Weights of a small transformer language model.
Size: 11 layers, width 576, 7 heads of 64, MLP 1536 GeGLU, vocabulary 8192, 85.2M parameters.
Architecture: tied embeddings, shifted keys, hashed n-gram embeddings, weighted sums over earlier layers.
Each number is 500 + 40 x the weight over the matrix's rms, rounded and kept within 0 to 999. Layers, rows and columns count from 0. Numbers have three digits each.

# layer 5 MLP gate, 1536x576, rms 0.0487, rows 844-907, columns 72-143
450562521588476539444492507565491493494552450551515574466495496588376470541557495510449514533483504519478506501539463410503581538542531455441496562439552477470488565449486489525442528541557462574474479494439508500521
430440499537518478456485553435514464518569498505496456464435504468473517486496479538515543522512503554533514506466539502502620553552558467503494513492551550581478404511471522494527464482483431489436516489538424474467
552553562462459456550517495519456496470504500470485513529486543475483460510427506505502540515492485504568527531521572514520583482431580486490488589491427519515546518448477529463490496504497564523469531510507479499471
555445540480483505550507492543512487482565546527466493555494469541485513429533538489485514438422495492473520468453512475482424575468539496490522436451456538572431473566479540469520486534504514510518511445516523555525
505499472434491491479553420561511536491450506549493524485488511525414535533553489425477515430537527426509423519460544508527448455520517445506523477508548486501532569454472458520474537470462453565493544548502476547488
458554497432499477533523427498508509484501456526456531511534533572483424494499540541454521423481582446515513456535504549508500443530508524458555452502436517427530553480492426530559514509494536547495500472438521524586
426560471420461548509477435539542512520506528458494464432545557512438543531531507497493467479517539519544546578511472523501553523523510484532466594472445577524543432444484436526504514471470552431415551501469427525523
531498464469504534436396490479488493549499559484479501555484489520503444447489452488481481489501502529501559452554523517518535514505469567498459484535502430468483570492461465498485437452525526399541493545547478465571
478509505476543496484510515418453480471500533440517458539515499542508464431540504503585481558502476529529503522506482459536559502555515449526469481491514500456464490571421497482470580492578456462549507504509485508489
449581509538458496462522528438462463500452493461420458541548569442523525549513524534481503465562506456549413461476459513471470581514476517476567498575484478602540500547553498461504430461480509499510561589540551483546
497491450427505474527485564523453536453439571443516538542447467464487596565485479528492501539511429494519442569497494541539520529509549483508483521543468458482473513492443607587519536593496506529518460533515474523450
493474518519592484523576499516406456512512511519466503489496491503433543472531486512427502520523536506445517559554469494542473553478595533520421485536516494495501485458527509503522531580467506452445458500508467576488
530536446488491503517534425464462498538533452485498536509482533513485521507496502533524511490516523523478556493582501544492382502585532502541457518569619504557527491473502514538518456559554499523477520486464428471477
469423501492518460511519512424399545521530524549490471430445505496530441488427469557534475520493464507493495522446515519505433520450538537467523487488478567509530561457482488515517443538441518515558485531512514557550
497512543456504471595507497517551489450472573504394529524523430462556522566450446531536418553603495559412416506525549514462476537477515498527533514544540473468412453474427453530490496474427527510494498509492534473540
437574528502489414490448506584529509482483538537505509493455453521565500519476449470501498487507452505438507500514451512541530426473488477514573476559535504483454542535515470461425506510524487509509428543571508530557
554406568451519496515511523419487480544532472554485479468483512487484527478384520529501449539445470485489446496500500557519480460505520438530527516521459583476478555434525517483485530548485540457481501559572538503562
501549518523462531556526486521483506473477517480464451472525518493474444482503487507512468515477573524474518437478483538465474458522539509566547494467572554521501545453514506529509497560537488498488405494497484398496
569513495481566485549528514507474536495484495479511530520551486538466527459445535490459541538471477506463460529528515538530550509506540476458421445448500535517502460516553543484485489586551566529519543515430441493444
444510504434497476419447509527537496502547482448440506467534559523469507520450563507428488462463548511599484478493431505587459539424551482488534501531398570425552505588523550524537517504455445536470550516459516556554
480516570506504509511557502462507505463536494544523594481503551598400501487417470482581477531486491503521575514411497534537526432479545407442543547508498500487529519418479497536480460556524432538429493463518521470518
451443510487462472576470463508494554531454509496458533478466495499480589483519527535446568538518555465493460434467478504546559550606537411543480479548499446449490443454532494511562503500454506508523489448607471535511
569463519513524582441520488503476533548482517548462553520563440418510584501499485515513466503467502535398456442565416487500547479474598449573473509549536493505456422470427535567447538475498531501528560464507516504503
556485578445488580495516464440485488513494485476473550554474506462503499540425488483491499524542553526508437475564457470504460543498512446542507439580481526455529437500455569557501527426479481506543439533501525560471
478465505467564510550485583501480476514563507537545511515436510471547465473429429521515447514482489466450449513517422552399515469549560497472564455551477529541588504470503540487477554462472505552533477500444544553439
556513521493556530521531527517414473518512551544450516534503493535573499576481520516523449551434460502497489570572522481466485499494577457471540406507510481535514470509490555497580510489501511529472512506483513532464
542392580459478543534475489530540514462452522483486503504461478457540490499426539552528520499485466539464558579437447481480596548422502492449428476432458486481520517484474496509451471417574548530434463474520445546473
513471531496432449466471490527466555476531483544447528559514581519421504543457449511543527534519580476466495521489524548468460445541590491407468477453529552571543484545448470528531444490517486437550434526501532494481
490490436430448462440507490450516433575489533467524479493448548564486514482438462474459487485430422582459477566465576466560451534545513487554554535446586513457506472517536435493551460457481471467479508457455535467504
512494554452503542560478452512437436499450506476468518521479570546475506511471522469539502434482517579565501542498489509535485551497501428506508467483435532508446518496502464497531518430542484518473471457450504466480
511497503420577462494489451477539527523535499437463578504479534506513526491472492562515544525556493454521467443463510441488489565563529405484478479514514562510566435514495479398520475481538467524487505462429496476458
469447500467432518508530462554530479527511560496499464515481467497447547514466492436559413532536544476515544538446494495499601599488562414589540504597526552452448479545549502519591541515550528480500445476540496506418
515510501476446438543538481480441515475475551404476546489516520454569564498467494461452518467546452504495440505478537471530397503457443447495427509467527566505531441474531519469463448450518503498499446486514513533481
517551555545530527497514506469457480440428460554469549497532531502529534495486474445495538550490485493487473479553467508488526450563528488568467542608508484526527521466520443489495465462498539526555511500451402498435
487494475516456461491433522420539435502590506481499512499478568558526581572537562556566507499516473516470480479464501464497448479503541518446478537556546487525587514533581481452485515449535515437440495541451549463495
512459531490535495483592517524588537404568504451593492501524481478535467442461511496476493454485535494510491544426497598441520439563533458485541532439495496478478482445512410540447472560513555448460458534433483491484
479476561477511435574450459476438553520464519425538533525556569596531451530523569488474487516571441540631424507507427509558538504548497423455435511532494533523534525559488458458550443425511435463535559505544425577458
440528510505549512519512527527527525573483442510455452542506505537484502477506477582468488448507510572545528490567472520506420534498497442423531523470499443474547522500533481487483565604457472489496562518489540453530
533477495499490545519516474509479468492536533510476503541470585489447523485448483515477489541526486466461492461496516581565400526506519422440510530486566508529459472417524461484564534536466443549500481518511463530528
478404523513489507534514478456554514507482484454460540526529515492478501506493558520474518538545528492516453505477530510500496477483592510499506515483468571402540508475509518495497513540466504502432519517514524576576
535496459475553483432391514531469449466461479514527513530462509500496486521475533445563486544552520466530458542580512524497485530474564509491506470543451574459517501573538554461521512491468483464529519449480444563469
517497511495485478530531442443520510543401479543489462508527519554519419403393492434502515504525480542447446580525487479489525522515612425482493446536539505468508499576502521497439513489523488414465464474506519516487
488479491430417451558465484409594483480566437498519498500474509530487542502444527467506491442514468530506486499498525497449482509435574448525488471553481509504460579524457490428471519462478483480501417478478500486457
419523462518423488544488471506466493493531540427453601554491436508482483563525530591548410549463463529491504467582503427478490550551603515519553482501478505474419452499492489494507528515528537470501455489521522532502
495531579558461489408488498482541422498457502435503492607532441491483514483452503507518461577423556408478539551510528577600512474492466474520508531537584561462481524474446579507461504557566568485515572544503488507553
470519472481408427526525511420478435502497514480462502494508545447520512527468453513449478564501538455468552417524550446524504499433534509504475578498505535537576492490544498476483417564422510504522521473523450474491
555478442481530521540494487505430454579436519494475469521583483442498533464494480512537539524492453534558481527446553495483527475486437474520517538481535492531513528531511452540431571493495503533509448538500506409475
472529473475410471466521507455514411528570556554538533451490553549471541495475549584457462511565509494465515516471533517460517522548504519462445531447547527475536526554483525529545484502530503486441492572513542505514
494530496553508502489500489470475500406499549485567555525466448530424506514537523459606492545492492603441440465493518492528473509452520456530495517500510552551467440497493538478511506556435466435458399538489459500442
541450544494485506459550533500466529507529504458519568545514478540538472478415470461507448503520504439500486475474494522501523532521527478456508496535491452427498504493504474480448489513518506498499508508446467514488
481545551550463536487529526513505439510519598443450451471502537569519510503465493453470496493504578473522540586503453547467415464467596486461457479491451539466538548466550449523527564535420574512536571467519505494512
529475559411476550499500500541401495540439501523493494491499466487543553499474505450556579468482487506546474523554496526445476542556523504514499513429445489491412433498507486489445471429453531568474495555493520516503
578510562534465465441494442451523462554573478534414517515472524525520507524528510434488639528530540511460476441535488496491478534511501463480444451475529598516553499457527515502540492441529500497505495547515527483403
519535541541437519499509517458521498421524455514533597565475520432521539517554451515478532569492481447522493448549494521540472482480553527554511498476483482493502505572509507540536535506413511422519521492455477450536
537513564500427447476533501480461483488604464464437538535440556544466592556467458469484509541484508520440517518448492471509469466478581465473537530456518592589465426552530551469447489449357502475505472477476480461456
556497491483451545505517512547517499526520399557532534439457525530453560512489511482493533482513482472452480440492499508511423533506490483490484511449463497466461475495568456529528463534503471551451536397530577463456
535493544492525464425503513457468487516498530539425506497508474486534619510508553525422529562520496474497526509574506544515449542533560510516510621503551483465519552499489427530437523553496432514504485434473487480553
468482480518475557508504480464517482519466469461482541508438523502497534471465440482522480518474460475532504485559512485538477460510453441521546510529516492470504499373446502440536509522549484512442458482504446460543
421480495602535502480440560454487551492511565407414459508482490514438487513469422475534503463485535493527497504536468606517558572489505464476452491570531485487516490507570479531459562482515499478464486527495452547513
529504522490501456497559519549459499457444500490491461519542572492526450491537435493478506440428451453550441467499540415451495514491440433492518476545603462508476466457482533436500486502533491485448547489537545491521
441560525556493422466515514514443435455463427497488500540505476577463499482484481500534479511427544482531464497496575525570547513505616509470510528519570417503526498467538545479448406453557459540423554503503568520530
499478511448437498493514494464457451525548582429405523483513513553410457457500563563429490530499463516431523479579521491461479467463592487576495500431489491560475494503520518540531471560528473516490480475482456430478
519505499568463483535541515506536524452551421463543531537472494521504539517504560492475480485498473483433448571543510534476476455540528465449446511453457507530523499473479421479536473544533538484433495508480478495483
508421586614529503509459487461450473511463453447497513561487449491507515534467417525618455489407510477541485527509562406465440561491463478486519513455557516472481518481451467500475447544427539472531481541481536440476
# layer 5 MLP up, 1536x576, rms 0.0511, rows 844-907, columns 72-143
432463506509483509563471539539527544571522506469489499486443510540431460532464583604435534487487500464442422566491500407577481523469453570439467512487471497462511516500458472475536538547454452522480417597494460582522
559470482456604502513450475501484553461479438454521508485491537491512446529442515486569522517563496556523489467452513533446502531548518492473520515495473516481494496532520466491501445526510445475528460486510454522477
504514499508566508430519491524513535559505470520504491502506482474440513410514531519401436545424552445533484588488443479491523539466446539463503477507538483490461528501509508546505523421538520442495521442488433543532
522517459525511477556522493520469444457558458504545537460512489479487495562453550442513487528470487477446507560479535523469498507487539480547579411439477464504549510419509478477489482484496439448499471529501488481516
497480493485511507490405589456477462534483538468565468502498508467577546470503576458492602533468519457505479489498518518525475516502460489456503474497555474526569515494500531495525522442536490513522492542432524523536
571521462488500553556537415541481459506491569557433452529507497519444488499518460488480487456518543515529450532498492489510550365533513506530431402538478526520472434549480517500533471504542497506485558583453490507552
495601507390527547394463481503521541463500428574500552478519478516506555498526484510510461487589565482537516500545513498511555494549525494483584475512543500448552510597523507559441518470514449520490486488495452456516
476434511534471494519499521517538515553513502535532476495513486473475491466473485451523542463504475570448479514524493580534499509538480469506450465527487544546445556559508471547510502511552512474437468448478475548511
550525447492478481527453533428531390514452495487461496486565508471486511496511507497502502547575460536497504468505493467528538476532461483489513467441431465573537424556536527489473454492548408468472520433489520500507
518485492526513479540519440496518499502465466538523526450549458563523558459490396522445476536483495537475572543517543465530484492492514537568509508486459480539511470479504504586554554517462480533531505491586490499439
497472498522541518443444469510512502548550483534540485470519488601471501511487504532519460419434566479454554536560555478490481539542428528449497426472507509520480530570465512530471469453532491606516484546482545445585
565523480503428467530405493482506483474577552444500459473486510505567525512447460513483520450501505477435534515503494511502532534479489442476505547483464515504477437504483494569596496413539526499478490493575548558460
524475445497530534416474548486541517459513478510596479500519517414469453489519496512489432425538552516521576604526533492497496601500500471479535526481510503409544500464542618394475570505489553557469524534515434513517
528543485497479465506523526497484502535455561501539465547495494471471511474474526551472503495374531556591464422520534506426521569457496563511505510438551468513523505468620476442499562490500483452510497526528556509516
493466500523565532426414473470570496500559487509530500517506554504515475531528568468515558481479606476525529475464443554542523487457467497496547506524388493524519460533551521489566536490531469513487521408534450550493
554445494549456628484524458512504510516463562505556443514509489491543506524578535500422457485491585346506528511511468505499440521526487518473465473474500536526526494425499436517493483528495477534527543498521461458485
479457510500562477526512492519459520500513495528472486535484511472504551457517537518499500508444430525532473502521498500537517517493482492459538465436594461486410510495480427496513484492468548493493501436484499512455
437533541548424547465488477485555439478430473467498503575452425540477520490540465455496457519503466470473505471458484462541439511476564484507505450495511453487482470486540478508450527485554539499511482465509495393450
460512518494561463520493488493452559509514495518533569519475515482501505480466481476467491542394470435521500558507548501526610549498591522445480418482521517426545490481513540493547432545528502480528487606462426475524
577506547510502525483577540501474479526487451517497508556504502461533530521431532555552475496490450491515460465521521541470550498490582532452533533557472463549485516533460528520516565494560467464578506473466483478528
478455502454514458496518438516445527490465541520453501509490523520512504514552533494514529420514524522524546498570492513522412551525447564537437416523568450609473535547571535476572492572478520498545448464434466434544
517476509485464513460489462491396492519491402506462582506491507516520553541448498531497450525506553514445456530561480500542450517475493484503507522451497425509440437514472448508512579502535450590475476518563523477461
505490527508468536448532484431477540492489481509532559368510541488522554539501514513497497573558478494580472494463580475465466513462523506597471487446516481456496557547463561462524410491510517466536525472460527450483
551484528380518471509509540451511498604481490460520547509474511565471501525460536481484555481480492511457489516510579523476570558457557466569511485488491524467456439485462519400471427513428498491540471456475465445541
536460503523461518536498485484495522507468551518491471470456512484517478523461458519520468562462480415496504589487512474512512562484545463453469546507510553484462452430520536471512555597500513547491528493532546503473
517552532591485469530481436467502542520531486481502565480496459497570519400519417505510485479522528498527470542502507427491464524483562489496422502466498543530563542362566546495428505453573487508562508527465533520476
477546469495578449472560601505522499497465501492477453457492533497490485472514625465560527426527543531504447429489441470524546446504485481498575594433477452497517513471552422534520416557502538505564480411534498527455
494580453522526508516462480537500505417413538507558534513548507494537483459481502512461484433474408494455474460486542530489433507525523519497417495488568527501559547491503623561464503511487439572493538486482521521546
495470528542535548491515405532512437455514440502452413490544480462528476535512479603501444498538511470487593542501529473458425416493525508544481473553489519480441511513534539421434460489546529524513553492552483454555
530512461466509422493448500512490554508502473503530529553475502498529487574524513463458494475544505435503469578513483505525499477563579423477525455563465423555531498496492508483490529475490463454508450531522608575481
481526530550448543473479504495427431451473508545513490525553494473516509471489442484504533424494470571533444540506488591496490494478457519487406518522480462466484495489500547491522503517491487489492515485501475534514
581508536555539505456559457512483519569542479504521477524502449537493605467511465506483482452553539497560501474468529431464421458473411476448470477517436517470531531484502494485539462493509539530511472472527462503489
474503485456435580498532536492476449591506481440547479547544489484535523474478486490484512568500433467514462510511511484468493528521425557537553525477585547435496544488490526522469499486459480513533422462444557437497
452440509482503513508474488616453525438538480520509463477582509500519490438527516556465539474496452534547517459488583530527517400471538529510523447514530514480493427539522520440533420467509588481486530473505485402499
516441521559541407510541570529445528501540521469517497532480434511475482523504510526481536446504473520526575442468521466522506444526484435508409496502441604529435499514411524524465584429531634530501506462514544520497
526467383416480523517468451579490431506404456505501523498454469415502550497545472557560534455586461493509472528479437438515602428542480479531524575553479506456543523537462528412515518443511409485443496490518495446443
465478518430535456518431468486539511592523412443481516495491593538486477480480447574507563435496469499491558506520460484567513486555528425445446495507470529516565578482495458464477530451548439432565502570520520531361
498525570442548488468501492475507555515518513490468576492536515444454525511524477521513468480527546560525516490488513486486507473422422520503514518512574463467496472476482552548481489520503504477499486579468465476485
508463493504496477465568445539453522518529482515545543553550531484543454556465478433463579450535477503465513465531495465529490462494536463462519468441455525502514507511566555503495476551422522495514522526515501486480
460569482490525491492581474484539509422557509521489491471460530482495621414508554498460467450499507528536535482426447501452614463518438456561575513429501508539471580458499512425555533476514514467471526580538472489451
481509542426504432507449536551406469505467516473481442534528520514479549539508505554583419503481559490558526511515462494511507535464505545462497491513450415518562517448415450467487574471479546544528469473446552443522
525552489575439522449482489486522544499462534517519485525450481547484540567542511470575544499521569429518472479449512500474506523566513507505552488468546491515523614487514525509486537490454530504444513444415489499492
570452415484459452511518513498529501580484495493517533527494523547427545490552518486441523507431545512479452485547484412452531505542543541498495549472480517430529443553482503508530459485466535484566449515484529489546
540497519500526456510505435522429504489438467484546503563498482542471566503558546522517458489479422557495546469513493506514504486477524460489504439482543470503464532479513572449412524481578541487522564486490549460469
486492506424519499446554532549520480555470490522466516473528579485499505546421517480510492511464477512465560534536533551500582455509552542471454492543512458504459420434547557520494506493498448468540533499527514500505
491443576508528479539523534473488499511518416491417485476537574484532471504452492498480470512569503558452505569442497492505526496500514494462501513532440532533497491437487482470423529495492500486450502491496536517457
484475577505509539515510471457518449546583462548477520448500483497495497485515410462461527468494411501482502539466572482455540474458566488535456474529560532476504483452451540506452445494491486521502553560505491505542
497514511424470463529507481461474484485467524494480512512444451491588492455537489497492484561513449479506508464495540462434473510516471527505543514579502482566534476483563518522517405494496518468469567533520532505469
459484568548587420437486513494544503548544557488470511530533491522512494539515428447517512492475476528454495566534518533445490536531535482445485515451538494530492505551492545525505533598540435504545494491507418532504
432467559464495535409530461535523505517534464428503516477550476525520489484482400540488469499564542507489498546566521502534532505518416525432504521504525488581579459496510506528463430483479482505462502494440548467561
540439458470471461571479525567594495506538515481528498469460518462550526549456457374578500570464507479525487533480483409434474466565530518560448526480469586520496474501528563571401469482514571568486491498536451481466
514426448527518498409531449428589499528550494520556516598511468454546436521475501460450531432498483570493502484485584517483396448539475486521495412565455495583493542495500490539494461471506594493501442500440480463494
523542463520563511454417500469599492543512531487514526474523549482503448466522487563460496506464545475410522515482537573497477562553539530458541531491549558505564501575460531479500476510573459449497508454546543446496
557429530550571456546506540506494461516524527553500589508455480485563475586507517457424461508456455560459449509534512491478536435429547527534499526503487561524542511388500536428554469512476510452546486482448518533429
521490500509507525460438586549529520472486429559463418542485447451548515460532504507498454483481527499539514452521591462553412492596462570533465516528509467469490463546488562453464486476460440514514485475498491512555
536421467509548512494495488527494466489523466518459532461501512514491430512520518571488490452505547482474491526485559512449509497581538542507491494482484484485449494497533445470479524484437424435568500468543474530501
524520490500499497531493491536469430473485521486507516479506471561475542499502470495502541461503489536461531505466549398420519423527531479526499467454563486483498571547465475544499484463483466573478461475448557423526
555467503582460522518441489522475469492543509474545446509438516487536497470510471492494524461439496479583489454501438500465571534433506508496505525452532545480540497533516517481457511517476474541520473526484559513426
499481454491441515485461459548490528545484486531575524479557444460519510522496519512493513452546482573439498545513543497476530610552473510503484527496413477496582467529518469593541464442441443531531506509486503523522
516509457512465459502527605478457442494506485479405518475531490498481481538509499535471448491409511466548440458570499482493538457575534480559460505459505495436462589511507513494508463456525521552413511510510497477497
516519455479531561465487478465503477503483499483555430530494479555497479557554536532546613488568440477547516520524554596487477516559486475492502576466559429568454501558495468506537487518508487550424531588593520436496
522440457466434497533491526576451562441507488549481488511429415531520454502464463419507477474547466443575518495494479519490524444449468467518525524521486492479466446552531507504476511511505494456530542465489505506453
478468541575495536545482436426512493484495422483483450482607496436490426468538459514469516438472562455457493535482544574565437499519521492454502521540498540583589495511512481466433482461584452520489450510435538502535
431543479472525473471554507449438596460447461563459513458557445480550494538570493540514478523561513519545474577481503509543504444513467507548514542492582458513530467447396483527477539410488460516484503478467483483512
# layer 5 MLP down (transposed), 1536x576, rms 0.0448, rows 844-907, columns 72-143
583539475462463433540539477539547460533523473556470484438491544533555502540480557501450542498451488460499495536461538539481476516504552519513523513567416479527507524527534486502498512438507456415515426519549524503575
562496491537532513505533432470489462469478462536497523612414526504447510413426526483485470591494468469471455554509432501418585482450485538530475535499502469505435518499468536534459483478579451460453440519512545467484
528465469546506519511550461449529517518466561439519407467544476517556504484518506549433463532562467468539528500424516472493582486553485505538468458443555496465489482536564504431494558572513549431491529534524525487540
552516463440425530462524471547541549432464386470469517512475494504514498470550508528466469499479570506522434445490482527513502570379535447437570502513503456411505465501558558470466451500528486441448476530573560472445
587499463508523587517464524528532541517505548546528438443486463560417572509507529419525507503439442473459505527489498527476455489518467439515553466510536567466446532465499557517438527490461493488493501533506465565459
464505496445523487479507468563472519513458488447451383508430562546534509449518520512515568532447525484503473448551465535473505531498460496435501490463502522484476564506465502523542501491559523488553481479490455473550
443498547523501511466498495488517515432529432483501476539530554528482441488545499499483493502486489497471491495528498508544470555500532466502485445534449500451502491470537487539500478553489507497573484528520528442399
513596537560479502535470429519508550459492517486537572445459524500495436539505537566496468541492518437472491426516558551467501511478508460511584518528471522486514510540507436490521508514491473549531452523521518524388
510478511554523458536534415515476537426487485506488413627548510504559525513462517543507459506514439514412442494460513507538556483503515437507529531539518473463487500505541465491578538511534492500576502501447459454532
509525521500536504532552517526502525485486553454494524498489515465526553545442515533489476495495484513505546502520490545436560538498462524457499466419453467422528478525481460500521526501497567550485453468490460573542
560499488416500494483545559507488515483482518559499545510438546481542541416477529554574520439505476513553492451512460506496536507450411493498540546472450534547494479515520460506491491497487458466561431473495490539532
603541470502505455501467531560559514509449438530514597488506520472441502574522472485474519453523541520488497492497546481485535470486544491517526522496542476557464478458437510448522504424468497492549547553518533504494
487457531433465509407461457481459495466586613518517453487449503494535476513492484487510494521533523473512450526499536461439525505415480517509478543508494491392527486489434549429507547535581558559439517517566535550566
485499495480525520474511515458538552495539503594500454553468510467529427545517475437543420499563539448438491520535487550509474491525520425579499500517550548550495490539452527522473487557445416486448552547490457521469
550523525561549491541495503514468473465517562478559522480419569483487483519506442565528442454481509492465530519483504504434552516495438545456492537536538544528496524513456527513535483402460499491468467555431507622470
425545540432431401558489517575547483527516440498483566551560493498452539494414476516529485466491477551485488405475588497509507424455476478549579561490520493503463531517419550451447557436510531428522483496514567411532
535571481533495461425504453487533515542468511500472467559532542606451547484526555524534534500480538498486465449530564528510470535559511509508497493507461479537470464514337512445551554535505505512483503433485467490492
502462510441503467461517516513480447485493417505456523388500550445534457499457529521472547472472426589439462553568563506471469498500479479497522521474568566536572543484512538502535471497463479531528477496470480528483
491521460439443391540517535502545479471562503513480486474548485460463508505523453479538468529452478420476495523488531491459551443491554546469479510527537491506578552567574548520510479498503512465466539506603449491503
475533526482538528505463469511486486455539471524553429487562465495502578473461547457520503455543504493485459499524533505488542513517511510526495528479562437483432494456551411535539534504445536521502519479548495543466
538452435559426524548409507496522475454532448495503511504539511523479509598554471527514512455560552485570498517494535479539494478505511506520570486526487492556488488527452497577440493434435455484532530456497532462516
517555485461447535505489511464592546498504521535449532464494512493465498527521491444509452454547518429503476468520463482541518528496505578429507486558461512558512482552536531527428442536461534566513519486404442502487
528514522469514455539533559477518501469461520506537543594481457527523544484543508482455499547506516504543532501473532537520395475423488488394481487501543490463430549477548495527565495485453517514471540556475456488575
499490522486445531499529500522447525434507497495590496558528499507523455565456557461473507533452466523549513492530469495529465491461441576529511422480462490447564502462479554578509522445463477477509396510433540498515
467504504445547487502484509439446486512513484533471554526486427488452532463478494473550479528498549448550505534450536534398532485525458603528583450502494473514492505549563558484456569514543519474461479500488505520527
472487532585538490561468522455531515547511452449482564489485356407472478517553455529514476494523476441515504504507497535490519510543512489525498445410500429494538501532574493458535520460478522411467512473521495538464
508532484579451570476488501441512474495492489503486564460497458570455562492494508537477432537464477520521463540525536496574507458519516463413484576495574565517486492495562508559524560483547454648543527544477491511559
482514495494498538503541481496500459474478453519531401516512455474540434505511519504520581511502511533485407502548538475542443476521523476557446511444466475537506486519551456497514480513475529488370443457509531521447
514443554533512535596485549530473595476457524526440469533525531464544452527474497538556431491511527422486493474524488445430474450497474455462417486522597530547481550476508540556515525480554495548517528511459467517434
519432475454465511523483494520509480542549475458572458533520498594505590476487462469504477549523475498546567429491501468513455520450516482540462538509575452556463516494514494491478515502529499460450536458493435450478
520530473513527515539481510506546538577552462481455573536466552477551555514488497530508536495544529471526433431491535485496492476524473505455538511506499532479508493450515525523501475430589594524430413478481445492499
474502548499523502498531454494468459507461532525490587503484438498420524496485471544511493429520512514577571531487489498478525449490492492579496469467481448533489480531558514489507491521426547477562530495490494507486
446594471471529492528539499460484453493440472473534434497509526489453475500450511534452485494453523509440496543462542612475542457481492508429503497481482595523480474517536472439521429568518515459483547539468548538545
452497508490492484476457505474495522493473479413526494455518497467564421546439487598483577496590466481421567439457533483470535533566472479506501504463466556524548476559435483495554442435519461518550564488525460483524
526500509488514466506487528482518462453536561482525480588445536482568541486558514499592462569555522430486483494508501499556504438534461491447489453504448515464521448538502514508458586476509499514496509538487492511478
513478514500531484512473494415457526555474415586519548474606490514488591437545479525451453552466400529576530474451483481561553520571494506538486475560479478575478531491462506490519472501489403545519454478465525523526
501510534473503508512542532462451501423454496503498454411591498521507452508505585457430541617490541562535378460525518429555492556577464453492498480561459472489479510515420494496476486486487497514579534503522521450454
531480477532494467498497491487453544492509493507560572501562523440506493459497518422488529558516548394511466542446531560476535471516517501516520434501467440519502445574538510558431521484519551562496483419498516508480
450506443486458507515514549428500500492499466489535532500475493509485457516490441469464567407525427566498526518454476507510537563483572484544464515440584499503474519493508515425554561523497497587466470456596448440521
553516516505558415603520503508537483571373541511550561483501489494500518478501543506483488479597516460554463455507581505479472508513508496506549564506564550496510474501508561486493532525473494567438475505543471534452
563477483485465487430485546438497583559485441439505488520516481509519504576485495489508483507506483484530490459498515514499426403498481478492525485513487558521522543570513546538532512491486461479463501531576542523509
480477489449538491535542500505555527557545490513463468453511487516519529396516489478478481497548457458461550544516492511513538510483500543512526478492524512429460426545421547539535438468497504477536474460512415527532
546503520538489457520531502545452478539486530546497529437508521510478476504592483471509495563490476514463501492529509544535541513445458487456510543457510488506440482486525502511506448548506500501503466452505538451485
602455495545499527514448499460489498446541568555485503523474558447510537498490559445466506487446548556546501476498508528477416425539501528484499486538485477543494481488492522450527498461527474491561406556497533509510
534567434565496441448520436577476584513483497423575533458470542516542442448516500476555517574473618542455529532493567485489467477431477501472468517512476555553566491490512483552513452488526482552486489451488484519483
480443500556416511560512551489433428472468505454520433456488478416543452484622515525490522559455452493529548455512518444488497504533531585479461516522518574466457464475528577525536517522504531485517502495464461497511
510546442465465434478512538467520477512509510474485524525485487492447444540495553507494447508494531485552449474540538561435492486491513526508517485491521536518477522530458486485478526501522439508509506423538434464491
488578471535448524427529462463539526472552454514509486484450530549470468479478518457544442493486501533497549495493469605515420458509531491513515505474512509478544494503436467520534438495443528475488484495537504425535
484369510527518455561521465540493506524499496518482464501515471442504462582520513430574538481500474480557501529450480529404566532552485475531502524493530449515442476515478475542554482478528586502420553553499495473470
530508476479446513474518437504529499579550466453528489459513573523510542474512514492482545494517494528514518455528497469477544466442479494501572536526526498568544502407525536447571491534470493500455496492500458519502
489606582525529564479507454505501536519490513497463493592504518513531519521459522474531580549485527500467516600519515534461398512433483494530500514512523478455479488472509569533483526474511453646502506503549519567500
527529492514480447512514427550580513543541499513560519490499467396526486530504508469489494568531513496509574522483499477436527556505489440501549487511491504456470546478469472535541478517533474457479468455469546557477
476484385451482499426487486530547489502486537508479467510440530568503544458460429476494528480464454476470528482512477540532497441453512453478459519508465428526412496459515470503529471459533527518472508489491504501580
480584511484565442461494440479446515450505434417418486504511489524496491590458496422515502495511535477468469444475470476519495531505487532530485534437480459470563514586469413554491527513485480514531482485540492455510
497551490454498459528512524527477529459486482515574497528463543478526521522575401584486527552482526513486524487532470584462497502484516501456541498493480436491583532472485521522497502476533521550558493529540532576445
526487514490489473591456538510524507496564479458527501495454571469543510480529469475479471558488440575466495452523477517402513413565499503477521503468534455514512524480539522459556449480508533569472509480455470520478
595485462488510469473495579499549508485542509483513504466446499523513503472412554477467487501535500534517396489502507444512520625447603435526491554524522517511549524441505459551482546473525534484458489485563435469535
581593515558547497539497394473516467475495430489464398494550460540493488453532556501449514471524536497435532464474518481493428456484477477516464523498484468589424527464516501507533524503530490441464528442531500542516
479493502581542536460539516528499527531481472514508649512461491510527537517507475421531458534512519497456452518511520513496545474479451500513521477456499517529499507427548561484440497556494520437495531486463534434436
482468508530486455479490500527503498522468537452523401490561540437572459435500548525484582481529441459488505477444534483510458521486445406529488464446546506495537538528530426499463469529555460511517467519573476502519
463508492423576501469542456458501553548472468497500532486461551561483433599436427603487511453475514571521517541499517481534427468485513490540532538545472556514512455470513494528479455487480523557599446517532538456509
497481447476439584505474536530516473497449464567511556452540493604508567516567525563450478492523500530461470543461525525491529417536523456552449458487530563470528547505479535464478565458504465556495512484522481442571
437479498562529460561472505463516571417472509498542548493469502487472511458460440494509556504462440450482488544500476510491510399450487467444417485418582500573501520463469438517471512544542572545548489499450449451501
492526453564522545528536409484524422520506503412538489500545478587516469438514577498467521502490500480492547483461476508489579479508486503511500503456489503494502400506556536466509557522465526436540452490509492469540